config.yaml
num_hidden_layers: 11
hidden_size: 192
num_attention_heads: 3
num_key_value_heads: 1
head_dim: 64
intermediate_size: 384
vocab_size: 6758
hidden_act: "tanh_gelu"
norm: "rmsnorm"
norm_place: "pre"
norm_eps: 1e-05
positions: "learned"
qk_norm: false
attn_scale: 0.125
bias: "none"
tie_word_embeddings: false
parallel_block: false
init: "normal"
init_std_qkv: 0.0226
init_std_o: 0.00481
init_std_up: 0.0226
init_std_down: 0.00481
init_out_by_depth: true
optimizer: "adamw"
learning_rate: 0.00173
lr_mult_up: 0.613
beta1: 0.95
beta2: 0.99
lr_head: 0.00633
max_grad_norm: 2.0
warmup_steps: 354
schedule: "wsd"
decay_fraction: 0.666
decay_shape: "linear"
final_lr_fraction: 0.1
batch_tokens: 16384
max_seq_len: 256
doc_mask: true
train_tokens: 215300000
max_steps: 13141
dataset: "wikipedia_en"
Each number is 500 + 25 x the weight over its row's rms, rounded and kept within 0 to 999. Layers, rows and columns count from 0. Numbers have three digits each. The size before them is the row's rms in percent of the matrix's.

# down: layer 3 MLP down (transposed), 384x192, rms 0.0734, rows 94-129, columns 0-191
# up: layer 3 MLP up, 384x192, rms 0.0592, rows 95-130, columns 0-191
down94 107:529506483520520475516565492470480543525493501408480517527534508493505469526531504454504500455509508482504498512506502460494495513507515519478472519509480494476513385522481485505531507488481463492518466489487491496504498502504491499487514483507482525499518511479506480527486537514517500503502492513516486495516506497460484501516505512487486501518505528512517493546507520501462527557530555480517494550447478508490515528512523544513476461510471520466513526486435485505499492506485486506482494496462496500448484506541493486500505465491495531483523481575536531489505538460484512490
up95 101:496468465474488498519491539483514510487463500499481513443512532515515520514538508507454527507531544472516488480502505500470443468514472505538464481497503502499494527534484513501524479546488528467479509510463501444503481500480497471473465502555513487519513474522497477480523474538499475510449501522484497504455517474501517537498542501509475535485517501529449461498486520524510493555498482488486519474516491510499453491477487536519485479495497563475510504482481501519466435485513497491480503528464452467509506495532487506507465520507499495480476543571514513515487502513494437522
down95 129:469480518474490486486520466456501442482485526530523517500514467532536521479474470484532475460531515493481498448508465501491482476512495499515490497500502500523478501536477476487466436491528522530447460542511550492465482500453463486539512488534516509519505501491489509506514494474484488511477455486505488498528488515508510509483546521525508515533523459506514509467515517487493513458523473449493502496492488503467514506508494501497556476566518489509477483407526510483500474503492469473492479532501514495486470520475499512498496471487508510471509468581488538497501468521483495491
up96 141:482544514518497496511465534468467470512488503494479548569529474522504524505527515515461481587510505488487493471503506510505509499465466487535506483519467503506534498511464504456531478509443500455434528529498484431491522450464511471489496547520443519517461496501486470514516540517476488503492511484490515482513467497492472489509523526470495502512477487464484482486520471507492505469497499519474512488480488485506512494491494471503478511458495520463511460487564517492490494477498501461467461471495456497494514496528492503519514488534503523455501453500508510523472500525470477494
down96 146:487453466475518500499503530550468504561531488505530520481451491519473492521491487501527496483504476488529500498515493549491473543529460516477503492497482509471519533467509508501483479509548499510546528512532464538503472561517484504488496505489528508513496506492530494471532484511525501514469507520506487523509502475518526486483498491541470517494523551511524506514519511501553527510505451497515552535546536496506495541503478504488542510496486508525476519514483470523497489512516495573488540517472519457477530525440497488475538546505491459530496550460494481489484487486498543513
up97 097:497505477503469507454504492515502478518485481550489548489504504539505509478554486527501522463489563490492463493477485493494510526513459510514509523519473533511475491470422522480485448495526481526496505484497518492514530488482547538465513504509515459502430516505519481477475538514507500521508474499456510451523518480518519488528497527521471521503516512507488493496487451483520498513497502526501566511524455491498528555494480508496401572542505479522495486495521471503517490506493480483481501508513470515505504496497503500479512495506504466513479522498533491490460529524485527478
down97 096:484509517514531511542489508492515499503499496475499446507536501453506505541464509455497489528501472527498537500522527510482466487493544509491479486451522465508564543533550471536500534525486508453517483512506490481514457498531470489541485495515470533507557527519474534539541448486498481486472506483533498545463482516479487507485504470487503506488478477508524501503491552495493496505506498500511429455491532479505507473485503491496532480482482479450548512490495537488495512486535539527493493495469515460505508532487522495505477496497497543443529492535489511514517493504503456520
up98 142:523486529508500514526501529498515534523500467532480510500518511525545500552525490468479486505463486514523532522502470495472529504520516468522456470478477499466507520466521504478491476510511524533490497492481540508510525502509529482476489495552525499490509471531479521526550479544485506483480493537484511480532553499547515527526501466515502479492488520486549475536483481506519482556518482507511490504523485510505515543512544502561517520501505508521500518486512483522569497520478534506510505556496463541522469471475531527499471485495527502434490530513528494415486483499525499505
down98 147:472467501521470533492498490503494493499471492532491466550510502486539521491527518512474498508520535516496498522515525512495474528531478528486520520522488510512509496505487447514536505517465499517552555503497438508472454499476474469496482504450501559542525523429475462504530509518509505501448485472512520537514481523512502498495479498503530529530524486529510517525522513479490494498485555519514500498546531482456471500513508541515554481491507472482523500523525492500527536492485500498508506442509496457531499514490491490475507533456519494512490442532456485490504537471452522487
up99 068:501459559468497502558498508468443450484488514531487476474526484510506484480436482499521511499461524524527488515513505527491568487528519522510503519519545510509536513510489489506467493521482492520506482496492487531524517493526520469539497510478462508500517506490491529495530507539464510533499505508518476491474457468515477439479515471463480487478511489483500506477489505505528506509477491491495506459442503498465494526546451540516503480517533518474450509497486478537458495490497514469523501541439492512462514511473509497530519512465469528475500491492490495468497466535503506559
down99 066:494543448538513480438494474541527558512528491475503519524488520508529492500554512489488479509557503473485522485495503497508431532512478488493510493461465490474479515494516508505529499476531518510480502483507493489480472529508467528461489501516539490503481481504509471481483518461569490471466489488496507496518520514486526545514491533532526506503525517531499491529532508491459494495530487499514490550530495509510499479457551452497498503489474501501535495453518541512557490529507486515477508454532499492533481497514498512461475497510528475513530493547510508520504528466487493429
up100 090:476500474510479470491480506514524504506472510532484502509489468550526512512565525454538539496490514542521503470506489474500523509489488513493498483528470493522519486475512473515520495507486505531489500499469511505476514500496501515477493553483532492492446518514487465460506477504524469514497508481450493507480444478517472541487486511478529463483529492543474448508506494500505455509513503499441469478531524498528460470439497474485533514456528520507471482481517522508520480519510467467461492499524486493560448526540522557507516510527499496514491499497513551548458477532520510489
down100 099:514513518494519561522522484510483503498534515470531498524497515463496494493461486523462493517527466465434485533502517510483489488480497484495493519472527522466483540533474531484477521485511497475524490498520500499559473479496491502511502458502496498515556506507509503544478517503454525490495496502551510502506559503481533444518507491542485513514480505470490552496502503512523547479491508522537519522484459494477549561545497550511456504518485484512500508474471479487500516485503534510554522486493503496464554478468504471501471527497517522470468528485471478452520519472468485484
up101 114:491523483491468500461515519500495488486520503482471516533520496508563549522483522483494532509508519500514494524494489464448466519484509501501514497482531456499546524506486513499511462476476494530544511492524522466517482478507545518546487503526528476510478484486513525515498509529514496549481496491476502478509532468516507463516490508527517460483503535503523521496516491491526536514488531495520508537487473481527526503465459473495534501535521456446471472488494484521575523467520476531461499498521475476486483497476520498479497480448552442462486455497506500489479470557476453506
down101 118:481487503501495528527474518538469506492484514538549485466483519498452474501528486513512483478479506522518503482497518558533553501479445493507464523508459517469458484468481498517488512532510470465457522486495506536507456512532472475480526515477460533490529523494536512502505500495484513472469497521502483493485482496489528510480492486452476514504488492513451485502508514516527468490503455502493499457530512498487518482544570537498460509464492547549509511501487483472447488550505506481541536512491489539501503497534476511519473502507450534499528534506491477533512536457521525491
up102 103:476479481488493493475515535518538478535491479541522485533507504486492516521505513504515534475505543510525512505475486485499533455521471433539499483510536479493514473491524535508523487477563502502494510480472431515503520461496491517472523489491472522466508526474519521518492472516508522504497482488495519484533500537532491546507450494456517511496538532531506511451535453539526482517500470490492519446480474503467454496466479506519491508514491481487439504413495542510493494525488464465512451515482513495505510514483487446524502485501502498533477495519485522524493512515508509477
down102 114:535511456527493513524465457493478542474490522468487517486488477493494480471464490479489490525518441497489497486516490500498455522477514539473534485496468526502480511494478500481465521517487499508507512521524576519530521504486507507490492491489523526531446460481465465494486521494477499501480503519525497477471526461481495443477491465563471469504492476486482526551484531479458510449507474491517461522541541468527508549509533513503498520497513488529535495543503493478502522500497485491483543495533510534512535529522483568482507504507522528482521519529485519502504466462483477532
up103 082:475502494459499543525501492497515473521463480528520492504471465503533518504528502498504585480508509515501491467510507520501511498484493521516481473449551499533501486473476531514457468479517491520504460501489531516540478510488538514527472520500504475503488516531534489470505483457487486557495504552511505472531466492559521519484483500507499460465525515484486457464504471524537542486530516485500485511491479480547480497491455540488519517526530480479498448463535495499538465496482489492499508494476481508496502492478491499517515571478551508503467494504506547512472442494505518523
down103 076:496505514526512485477548520498507521500519520526482495502520520489495525501490509456503468511508487505495516499514510461484479499502530480476525507519456495450542507501466494531537482497477503495490542512500506517476509463497478486479522491485463498499500485474482547535486536531485528477475492472501512555461507506469494486526527512499497522533512461484502563511514505485494462476478503538499512488502494479456524520500516510523479497498452523470518529470474516538487496485546490532487492491525493530519513497497489518492452432505445511475563499619461447490513531507499482498
up104 101:503528507498513504520465477490543454529541518558447482493507501511515506498485481486523505490522554519510501512484532544433506529506497476532481513487514489503516472491480493482470476514520537497488461458439521457505515497512495483493496518464481508455512476533472517472521496485497514511432476487491521460501495507497479523497498477508531479511498493461519494510486430513516473502470515509490457480510489500493539545511535481506541530524523500486514539470548479505468497535462460471498483493490472488540486523552540469506464492534502518489476484522515495507452498525508481464
down104 105:497495514484502518490531489541488580473464491404509516491491490492472492521501489528471472499507430479525514543497513472558428532505472474455518488512531492498487465483491506528501513494503495512540527500529508522509535537489502525506479494483516490520499490495488509491461514489503493494503509507522504527485531487473489482467491545497486542476520471510514512499486536470503538496494512487485496528521523502527513453551480499503465517484498530500515492473501516504508509527535514520514550494482538521497529462465466503499559496492493475510511494589455520512508515492474495508
up105 140:471425493492502518535479537546504530506504505477515558467487532509471493520517513507519472491514493482523491516539504471517521457503496479511494515507518495524481500451464479505468523454512517485477532511510506527528512528527507520514491520536492499494500494500549477477468449506517502529499505566507477526527512532582484510528454495521513459514556501512511541512511482514510482516492500483465506485464486535470531533467532536510500509505504475491465506501504481521570473504458489511512550541492489484540482498464513523493478455458508511474508474508496497479489477503475502505
down105 135:499584510508484501501503451499480498496527472571514467551462454510550490457500485509444520497488494511529491497497562549489494527493500531518491536464497496469513515525535527482512513524478482516489489427498494475463512509476504475488512496503534476523490509513477511514508528502506485486540493439488504491476467466485491464507562544474485515495515487484477459518502500519499475517490473495522481530482493483537503492491492496518472512488489485525540481520500539508477508517545527480522464535518498530475492532489481452500498558516504491514517518497487523502515521499509552490
up106 079:481445501487505501480488504476498484503548513534511516491517502485482521500485477549487490509512479501521515501505526489454557509461516510511501482534512489505446498487473452504439497506509523514518482495519491533483461478524503495539504505473491478536503516583476524479484457470530470470487492513504478490537481501525523562531528496538500499513489498492564522485502468489522531470496496546493495513523472489493511496484486544485484509536501469463546491506553481502508474510451484476519492529508505500491500520463517463479511442497535522506457515528471496484474495513573518496
down106 086:512538494512486504520501506512501503499454502499492485504483498524505504516494505474486512506490545496464492495512459482528441505533474503488505523503506468521544519518507545503533490491511489492465509500476521470528522522485498498482509499520515512499480492410517495496494520516441522538511491484493524517473549497458491431475487502483508506487505494498433497509509520513480475525527481454514485467474547507524493499479516468527495500451457496555445512541485511500483538485551485517504502488479491485512489463528487553521519548493485478519559479514539488497507513473423485498
up107 093:464496479490494483528481512492498541465527466551518495521519485504465471451526504479497513448525466477495483473522506497478559526518495507532525542460491516468488510510507471526456469491506489497534506516483488509534482491478504491535511492532513476495508466480440479488531502548518514505496491515508465510528502443518487508487518498524449503485453495529559468466487485517571515479538502536487483508488430489493460493501514529455462504506531539524500483483505475511518494541518488489493505510500506505483475459502514506493505475510492513481449548502491541491512493492490453472
down107 099:501489543530516543446486497522505469517513509443497497483456489531533513516474502489492511560498533510486507500485491511499433493480545510454468472533513484543481548478472526467526519498526500513477492511524497516484528486499502505484462508511482548494475534543540467527468496461488502510527499478501505504466493527486501495487486488504526524472507516485464523525508499502427486502470533472549506520501521519472537529481521453542529500499483463483487468444474539484487514482501481513518515466526486526504530528513503494506493538519515482511517474473527464526497491492488560518
up108 111:503492513484503481492487470457533469513494486495525480496495503456460516493484482490500497464511504514504473519484495520498514499504517513495512473477517491528496481482474517514507439488537490485510506528485519512508503479480517510498482489508484496505517496473554482504542498467510522513525512550497498504478513528503576511511513474557437488504559485544505484521461473503503442491488497518466532489516520447525527526469488545455507525535524501483479497415463509498490519541472497486436506466458490509527497532515518473530511534502533526545507528544502494493466507531501500457
down108 112:521470485507488516482483555512468571486538471462480514483450538516513476511546506435514535527517482483514485504539433521534489450481487482503493455530515553478483462491516476482490496484485482527461499491498482550504492510520499503478540492516536515511447477491465502502508558510475488492464487501520506474505537463517475507482507503526485475512484509466497532507525487508475521499523515501496468470497486499512471516506533541501443465535527538520487461512530474507475513520514496486490522515535521495501482509488457522509528514480507473514535482506468531477504505496533532522
up109 123:496495474495511517492528536506517529478502474541506504495503483535530528498510509448480500506501533503519501530491483503474523446518499507505456534480510504500469520514497516486542458443525495452457470530474486511502512495517475463487494496528470479499542497473505526480551454501496489498482474522493501513550506479513540548506533492513488504492506507556536490503508500510535493536544481482473529464509499492505477533504540521528524558491545479478476471497508473501504470528561489481484507532502427477525489466482530555530494463501477465503490543506525521480493510518493469504
down109 112:503533522510504509551551447458502474498427502490531469504490512495507491502481512516440507525504533491519477467465533501519480519508477483516550483524541484513462483504484500483504494531532499503461486495485483462494504518454431515517430465488509514526499478513543507488476472478523494504506510499517483532466514521524501517504493516518540465521476494488492488476524515492469467523490517518542501510526515521474471501476509481508507479509484506552495514503486486463537503457485510491520477499501562489506527484515556522461464501494530490521470477570485472511491508474498526544
up110 107:494498528503529502520521527484565461475496521478491505491504530496446500506495502504513527505509513511499507494537481504529480478527477530488451573557488540520450495519471457491509481506459515451467504500473497482501526536543503540515488521489449513479502540519474524513481457518456454557512490515508503510510520444488473520471483446465519524471526508548486500501486473492463492514501479504477557455514479500495503506498495482510505482501497477499493541491494503563488494489522481503529502478456519521505504492509462511499499528488512505534497525506565499481485531507519485522
down110 088:486478458496505499515492558557486470507497481494525505522512500492529453484501504490470485500506432488507483496511517476468532508515511491499521476468499508487514512465506576524463528504538497531494534487510543503470470458475514495513526477498519470503528503452489455510551497518555536447494513508506503500515476567523514534503507546484490497519486512463510524507513513511516485500494497478489448550477486491516477496506520520494489495529478477504454468494504504463524482516444532505492491544546503477510494515485512528498516441504510522517525485524423525511507477503496506485
up111 084:491453535533492543490478490474462476490477492483490504503551476498486470452452512511530475494463526531503468519513513495495533479474513515526484545466540497485558510520520474479463498533513508528490462492503509497498494485498511465528507492485429480527535505494475497518515513523566504495482524533512493547488471491456534498506530497485488496476499486512546499484469506476553496538528488497468482505503469476485484486544457527503498473522499494471516498525502493492493514495539477513487505531512517504446517512482493455530537497480474529465516469513494476448482436489501513543
down111 074:477532495482509466513482475472540529502517510495509487506498515482520517537527514526458523493526481477520502481478474509502467553518486476495531479573472510521455541500492563570525500479484494476511511499512490522554522507480498535459525498510535483500464477501554489528500540483472509468492506505524495460502526457510486519476467521499530512497527513489486523495502502527474483469478517500519511532518552542503485516448537510489495526482482497515475529541487494526528491509522505505518504461493463521537522497510524521490479560483541480531481506510508498514496561495470461462
up112 103:471555478511504519482502468460562519480520482521510498495504505502461483507548496511502560486546498539491501500497472517481465509535487524489530466512456543537508501468453509529488507496535542478510505496478489508501488498454548541523487533495511473525486520508489451541493513507548468525493478507503490474469506477488497509518515438477456512496543477571495493446488512545508491514491513520472491502477505482494498444471514498536473529504527463503511488480538446522481469523528511451505500512512521497511503499524508485474465497520525494512504465499471519484506525494499529480
down112 107:538437555511520469513493544516456502519505500480519492485467498488514507497440489507529480530489486477494480491522521491507521512477503456501469512485517458466499504517538483510513513496454463496484510493538502511496512519528469456489512471497485536478487520483519541474465501496430538477507498485467508522505489497524524508497474571522540503502484514449479513553514477486489489489486500490506511474547483533499501513544503511489542464494482524490518526472527570468485532484494506575539513480512484519489486481475490503536517490488473487492497498564518468526491515488495488524
up113 097:547524510538500479446541480469520472523499482502523479477524494513489495488545507520547519543522525503547480516524511507504506519472505511456486472489467488538480496524482450477503485520523501503458565481509511508509474489456484556523468523527509477496493529534499478492477508477513482540525473500502526500522528492486513531497533510523530513498487533470518481523533501504457468512519491500463509500483521475516406518455512513508468484502467522515498539491508511511535501507460493511504480466539526507514508547530492504503533534508532493512521498511521578514507499496527530484
down113 089:461469497484513534531465507534483538494492506546471526541450501495526493489451490480476494466475508487430526496475502521525508463515495498496541497503534520492481503502482549517481485473515493516505455484492493506494527481501530452497510494491480468472498492460527541511526527511506490463499511505478490491447506504488492507507459478478461482463541513508490496481445489502522488462464503508510483516523468482495525481538447495518485518494511488498521455519485491508479499513531486492522485551455466498513460454467501507481479464515492463491494539508473419497500486480453496549
up114 102:489516519500500517469498491495497491517462476511556520484479475516507508517532482518512525491478546465533495480479499499489502516496485438488501524545484511513444474490481499528490507487477531514520507519504492544536507537523553517518536515461519480475486530518543527491444508477548518494524523516468503500493516470560513471484468496496495541509545521499489491494514464471512469453490460502522492521494512495474535534481463545490461499534518502517511532450518493493479467517485454498524506412507485508507488516481461479495503513446492554497473530494494506475493504528479487488
down114 123:511492488493485485520507498526515517496532526498466477511548519479499483503478508471485474532506467516468495542515483505518482466492498577533509478475519491479527523517525497473515476514515490466467503499495516466472489458486464513494473473534471529534528468474462472502555513531463483510472483495543496504497499523453492528517553512519482445473476477487515519499460527545492537522506534506451520465507476507514459475517542471522521511495478507479510458533468515524510517502519523512475484574497494496468521485543539520511500502533505461489546454499500521528505487484510499496
up115 113:492436518511485485540490444461477504515518501495505514462507533459480507470465523513519516474479516510498503475501531504505547523503508524522493505523476459544473519527499503495449492499505532505514489475500490531510530489461483475514497478521498476517558508521500486449507475532498496489499537519497517522504546468511550511521512486547491532491547467503502501507521457503535449503497493499483512511532505457487519489495462499487461481484486499516528547491509506454529489476479500540508493518505537515467509480497464472501527528499527553447459499515476566511486542540504522541
down115 108:524534472518520546508493563514545488522527506505513484519515477499491494504538500510474536513526471481499494493473468481486467503502465529484502479482486515535511538486471470505490483494517467480504486492503502449485504488527481538495484544486500515461478507504513524522525534494536506523484498494530502486480452543486496452512536516405478471485472501535481490467460501521510508496527551509530440495516496512490496491543492507492509523516465503477502456518512481512453494550536460485521522493526483488511460482506460529513526494494507483552496535513538446520523519490481512463
up116 074:530465474499501507521500529551519529474547507505521506470531483492528531480537490499480478539515502488467476486492499475481492507516510506505493487505482491497472514546465523487481485504506557531490490491509493524468519516510485468531490533488515502534501490490506485508564506525510491500486501515513522506478511494519496498517498535523493503502501497481525512496506532507482512476496496491540509533550442506493557450490511541490510493483536539472622465511494461551523459520469449494516477515515535486460527518504495465502468529506466481505474496494442501489497539524494469528
down116 088:486521516504503496474486503459474453527468492524481501531487513510491473526457504489508514465495500505546516524497515508501493501484530501491511509483523506475538524449538497504518501506509466472519517510491504479538481493494516506476524474506495506478495518487497539484454507480477513510483487474483472493522482512480500528479516474482498502488476520511488501508486470503512498525504507517477485470472553486499445552504488475513496507524456467545387530488503526443489539476539562488467528505489450491541479480499481539499531460498534476515511504534568487499502455483516544470
up117 113:469481461456503486460502535445510527511487523489531505486547529522494514525537516469486515504507485561496500530519493478473492455505472477531541479489502488504479508519535507527501493494517524514485530492489489490505521486483492509488492492493519510507514543439490496497559476535499480500514495480489510495531542477520542497529493497525485507534548467493451469483511516507500477503490532506453511511539505467545491515453495471483487547477512547453513493487498471469525531500495533518452490528496472546503502486528492489509515509491503526509517489504489534495486614492492471500
down117 122:553548533510496514526502472505480443471504479536474517498478481495505483503480529510470510499534481456469519443497510529533505534515519499472495492488563486497522474496476489479505511524471476509504465463494521492511498527487528474496521527508484494490490482561487497508442521458468503485509511468490469482482452480509485469486519474479491500464473527491488545518506493504477486481505515497527498490469497538471537490535504542520521470535508469542463483486472517509482480500511491502561500474510523442533480499493481505498485462533476501495465506528468484537509411492512533498
up118 132:497471452470506493469511482484547507531489483476535477481522527479513529509490489466509519520471519518510493491468513532476520409523501503501500475540514482500531484501511470548495498505546538489514482490494472501503518495480516480484524504517554513543501485466531504478541481508484484495489505552500489498500513549535533492538515474510478526473532492502448499510509494518481521477503527451523468494550517492522505527487490501455474517518516526460514528463491491517562534468484514513500511503488472509511512479476545507466527542521519531513500532531507552448499480488533513452
down118 145:520560491484533493545483489508487480457468496485483492457490545507481518510501520509488498495516487503482510536524487477547450507471501454546546487434546477532491481448490484491495520514496486469452471476498506525471463506515523488491516500501515487518471542550457461526518460463508498469530480470468492535488516425521477513492490488487490486528547493497505524537508519538539514458512514520487517509482498494502515504473508487516498527472506479514456482486547498463498500552520501486514520508542490479509499509481452491509533507486460506502498499551504480525499502514493521521
up119 141:421527511516498480472487495476476498524487510488511486503492544487476507512519482497499456486527507516486507506543572443479486491485485502445534473521498460492509513480500479519507494496493524494517518484492485525538525478433503511507531491484504517501501534463522484496464460531460486514508513513514488530497487491507485469563463483512522492516514495526479495504481496475500465459509550547473527519532520475545503493493484469475458525468535495469502521479499475457530539509499549547448527498486506511498508493535515478484543501495474488485544483511494495521488545546470483497
down119 157:557487457499489527521523506521506483481507471508504538506514468517525468516484528518482493503482488485500524534458465534527510511507515467508450531478508530507482491474503473494474503499486519476488489492532495493475465533546500515497474490486485507484495505544461507549517522468498531454481490501481480450509499477498456524466545464463487521478519531483491475501475498500500509530521509490512528483499521501472515524537497561515545441530504500496509493511491510541471461480531443449573478481512527458504513514493485457481486510512496500534468514482492492505482439472544509477
up120 091:502482458511510485474578507515459456476536489498534501497487527504517512432410481489524517499469503495490479532482519510487531506530486505551533523467518499500483495482487462471462497492500516512481465495543494478574497474477495461495519515516518480486482505541502469522504508499516503516506494532530530517488519487460514523492490487533493533548504525459502524519481475501498529521519476494489535517539471492549522522533504473491460540464503546488519507500494492494498521511497435498516471460489489491491490536475489456491489465470486499482525523506526512499480494452490500485
down120 081:472544551495480517533446456484546542492494496524473514478510490495473474506567517523486508485522505534548512486466480496484489472460542476460483487488508521526496513482484554537531495508533496500541525518489464547419489511517512514508524489511513516519520511488501520490540496514509493524472512458467504477516489506544490455503521530450492475458489513525522468503547519533502479506493518511511502469458559519486478487458488527499508487546476459478487489513490514497490494469487537520513480481517526509503518511528484501494498537501530488513480492551483498511496505551506493494
up121 085:499532530498502499493491508466527438539508475611516509495508488526483501517494477488489509487507535507486492530488532508491503514525464538496507471504488536532513477485449510494478517511551537502489528454485509499470528484476489494487505543484488435523508494548508479481550553489497514526494501489489537422551456504513516530517495511545475515478497514518494529526502486514537502486505477503482484536497495484434475504495510470499512515504509476503502545496518551544495516504501490481505484526507509540532505526497513483528531496528504511518486530510511499509475521548528492509
down121 077:505483477516541516502501495519473582506506522412481540472473536486513504505492495511477485499465451506532493499504489517480495497514534477489532524504530469492497477513537485545500485490449491490522510524526521486545483524533473505480488455508505524506476514457475516470459481536470481490473490483511478542471537474455496475492512499508527477523507493492534483473478496460484516518489510492508475471492502501534553488518479525546512500513513493482494455460504475490478486501510513503526534459490487499497480478494479484478475491487516500518516483594479501522527453464464506467
up122 105:489512469472495502532468510496543497564521510558546504484501481504538534496479479526494496468495483519509480526499514496472475470524452448495520508500491502502465460468501510510443476500550524483550502466494508488514510498544526491479463473495503478452539490492543506476497515518460506491501484509489506476487508485516530563507514497528479461499504531526499474490510437488563488487535488528472511496507468484484495504510498522521502523535510465470470497464498501525513489529508505466497465526455434480492490510470513521476516523480536493514466555506497482474486465494504465488
down122 107:518487506502512512467490498521501517475479500501514514498503498519490460521508503449496503506480512514498532477516495492508538561485493505448535473520528521509517504498496473516516466481492478565481513565487536574478543487473516517523509554502497527507439506495478483509520513505564493502479497501545516500505570498513508439471473478542503500530504495476531541537519514505463492514464493497485453509491517504541504491466504486540515514489475497509476489495505510528482513534488474541503483474525553504517527480501477490482498483480474517484516443566477543483502487500484498504
up123 107:448491491489501512476505474501509517507486499503532492487506527487450533478532513530503469441515534495464474472492480541443505562519438516500517504529466524550487505516484532519523505511484517495495519512468493515519538523481520519506504490495520469548523520528527493448537490504448509519516517496487510483512542517509513511481533485509466472453482481520527488464464468528559489481512478451491506531524521467494486515484420477531495523523472458499507512495499505470475495503473520492484515500462490529507499512471478464501503507496480502488502536514466491489484560537496467493
down123 097:478527472499559494509545548522508475510496495457462479504504448501477474476510503516499507533519492490491510511491468487516546483492510497488439505466484495480518512522478408519497483513533504506527482476502503507491489482488472471472475549453475530490513487501485475527489502495543479487455488498502487521476488535511524523539493540474512495543526510481463512511493522505421484522510530540461469458478467540504523515507523519484500489487512532513515530493499533523476511519485466519490470482522489517460518494512477488461502513510504458528520447535481526491497448474484515485
up124 093:518519499494472503530471486526527492500516479525525481488503531478517511493523500465471511538432474515540492467481471517494544526506519500490515557477554510512487537495506522487529487496505513501473488508510497510503525510484517497526522525480511484522502506552499515498502503481543494475536474489511487480499475513567499471462523506505501503461536515468518530514499496550521437543514516482479510502497511457508480489462502518496474531485504543490496466488575507532507467492516508471504533535530496492558429499476480551492504520527532521431454518490508520513494496503509480504
down124 098:507472477515487511460497525501501518472491517491470520502502462512441488504497491496572465462566498471469498536524525487511413473508506513518488456507479492478494536489486455484490494500467493496534496491482480502500497489530484496476484480499468505478525514471502481494510496528450497499457521511518507541494518518434515535513487510526487511509484509516489476482506474446510574475514496526490506513500469514487513484534491486483543450498494471535490510437434490485482506496505492492515486489498509503452528467541487447523513476494484448531530504500532485501509496493511516515
up125 103:476462487445542482485497503425538486492542522505555504524505483489490504490491506498481523496524498459499530437526537511508484508509468463527491498536455487492480486510497467549476468547496518493522440543487493519524487478484515476487532521522522513487500507502476485499518515490512511499498491501488493473522521487540482492511529491551473537576510519481500507538528473471519531471516486468473480500483482480523503532499494518499479482479541558503531528456535485542489484537471469501518527513477477480496475528483481527487475488472508529504474538490482520486506451503496495471
down125 135:541554507535442507514481503601474500508451488501437502477502502520505503518531503481520497512491500521503466559492461513485529514491537519466510496486536543519511540489507547463512511474473481480466564445491493484451511519505490516501480504482497490518498482504523496503485510514478472517476500507520515532478497515456549496501473523479506459417484498511503499473485500538505495533490508520502516485499513541477450476493497475504506529511473466534494485523478500452507506470524517501482484496551538521490516465524501479510519516497505460493512476489505501504508517494502491532
up126 116:536492503513478517491479510496474492505456503519482537510510505508553493509535477472445517468434506532524481531538500473455503447499516488502529473492513494478530541512502501511480493520466508525485528517510461507479495520488511512519491512540522493533469496473495507498451460546507503524506467500484488453532471492517456457478533509481503479523512517478515482528525524486510483494496513487505479458484516452517526479497483548495489466494529559528496478508516486521560550481446469512485513506493478476540466521486490498497499469479525466444514519499522510440509463506503476514
down126 115:473479481487497495490541510516506499503540510452519474496478476483473498448472508479548504517499502502474516463496506535522482532490457463497493510467497483573476550494474469544485501481521487507523501487488541514471533473508518495472495508474512494485512500507498473499526541483527498467463501470547502532486527487496545507504493500493491495464509466488467518515496471545488521497553508484495493555521504551492486468482513488524489508508537453479466482475486549494467486572565502485516540505512486503475523466519500488498472532532518527560497474492475486541494526494508499479
up127 069:468505453512499562518512505514543502528504524486530547498513502474497510475529515498497537565531477515485511480520486529477521511510492486473526511497537473520512497489523489507514481521498550512482520528500524478517506504506477498520499473519496454466537513522465473471504544466537474470485478551528549511481542490555500444453491477509534505501513503474471489507485512500493472485545485462490492490494496545488483511497508512507508436471540549459505457492500514465546499480517531519505498482527450509510463501473512499490497461507520524477488504486502558522469514499468467503
down127 073:529509544501527463487503486504453489480498484515475449509483510526509488511477491507488489444477513499495471501481519477540464502464510486527480510521482524484465516515469506502477530485502450503497484462501473538484511484499496488489494551484507524524488485473532516531503456528473520537521516442490466492520446520439496571531502530483477486489485494528551524492500476512509508521452531531495508534509517455517512491498491513486495535514467441551493544496519490544461491523480479495501490527501552513487537486504489517514512542506468477516513498543517445488509490498524526499
up128 078:504474548487524522507491517475493509500537528510529483468472457497495496491505486497507503520467478499470485512495507500468553486478487476481475498484572533504500496472467552508438536521503535524476455510495504516492491530529489489497520503512469510528528475535494493499527503486507499520482495537526499539490506511503491490503499477503477488454519468507519457523486499500523466466508446491506497525481472520425475482519486518509525442493526488515513461510498554490518500472522503488530443496493490480491482511469489488482508448533524542454482505496488553486481411511483477495
down128 085:470513445537484480491515478507509516486466470511509524521518540503530481491476513510492505473521518512520512492499520503524444501514526520505533488523434479494498519535526443481565462478523480484526537513506509497515493472506504499496468500462516489495490532454513524497486504505495508472502497492476496473499506502484489536502512551515522529544481532486500559453497471520473520525499542502488499478495530485576515520496493520498475546529464485497486507478513470528465497554463489496488548491488480523508513490504509508507480557483486446544515510529497447526513565485501520496
up129 102:521503526523485487474477501510497497467457476476477519479520470499523494496529472522499474539521557528515501484511522517432547513505510524543520501486537558510545509510492490417479481512520485558496476513500506484485502507471521512524486520481461488493466508467480520538516507505526494555478499546549470468509465550488483477477504514471504462476497514530495511526510527511523470497470467489485472469478492532502506471503524555501502492448492524502509457500476502514500527504470483484505474516520512455490538517522491497518562502498496548488526486504526513495501469517494464523
down129 091:501517479485518518494547495476521527528517514518520492501493528508485520520521528464514504460495495476492506519469499499576465503524507472477509487505482497485466506499511523571483499476479501464485483479506472538500510510532496507494511490502533526472537487535496512463512505490509491466462508478474519513515525427502529491526464512543515512518473496444503503508442459518468514525563538473495561520529504488473499544487493479514479491571504451480491527518532504485518483505521490516549507502451491523511487484500524491494470490490520497506498520535465452468514506465530531474
up130 138:483461557520483473552531505496540458533524499492539458487552506491512502499484479516480484504486479568497471563521462482490489484513498508481533537514484460537515512494480508518529546486497520476530539492510495525501486538499513558504490548495504511501511541462554463468484455482486532508503491532508492522482465504508478471521474497491499489502462497532516510477472524552478489516514520518465505521505488530511464517521525536496485540514494499476501540504545507476483499483462492506473530515495508464503506506472486466484535457466498483519514488538475519462522530503519502468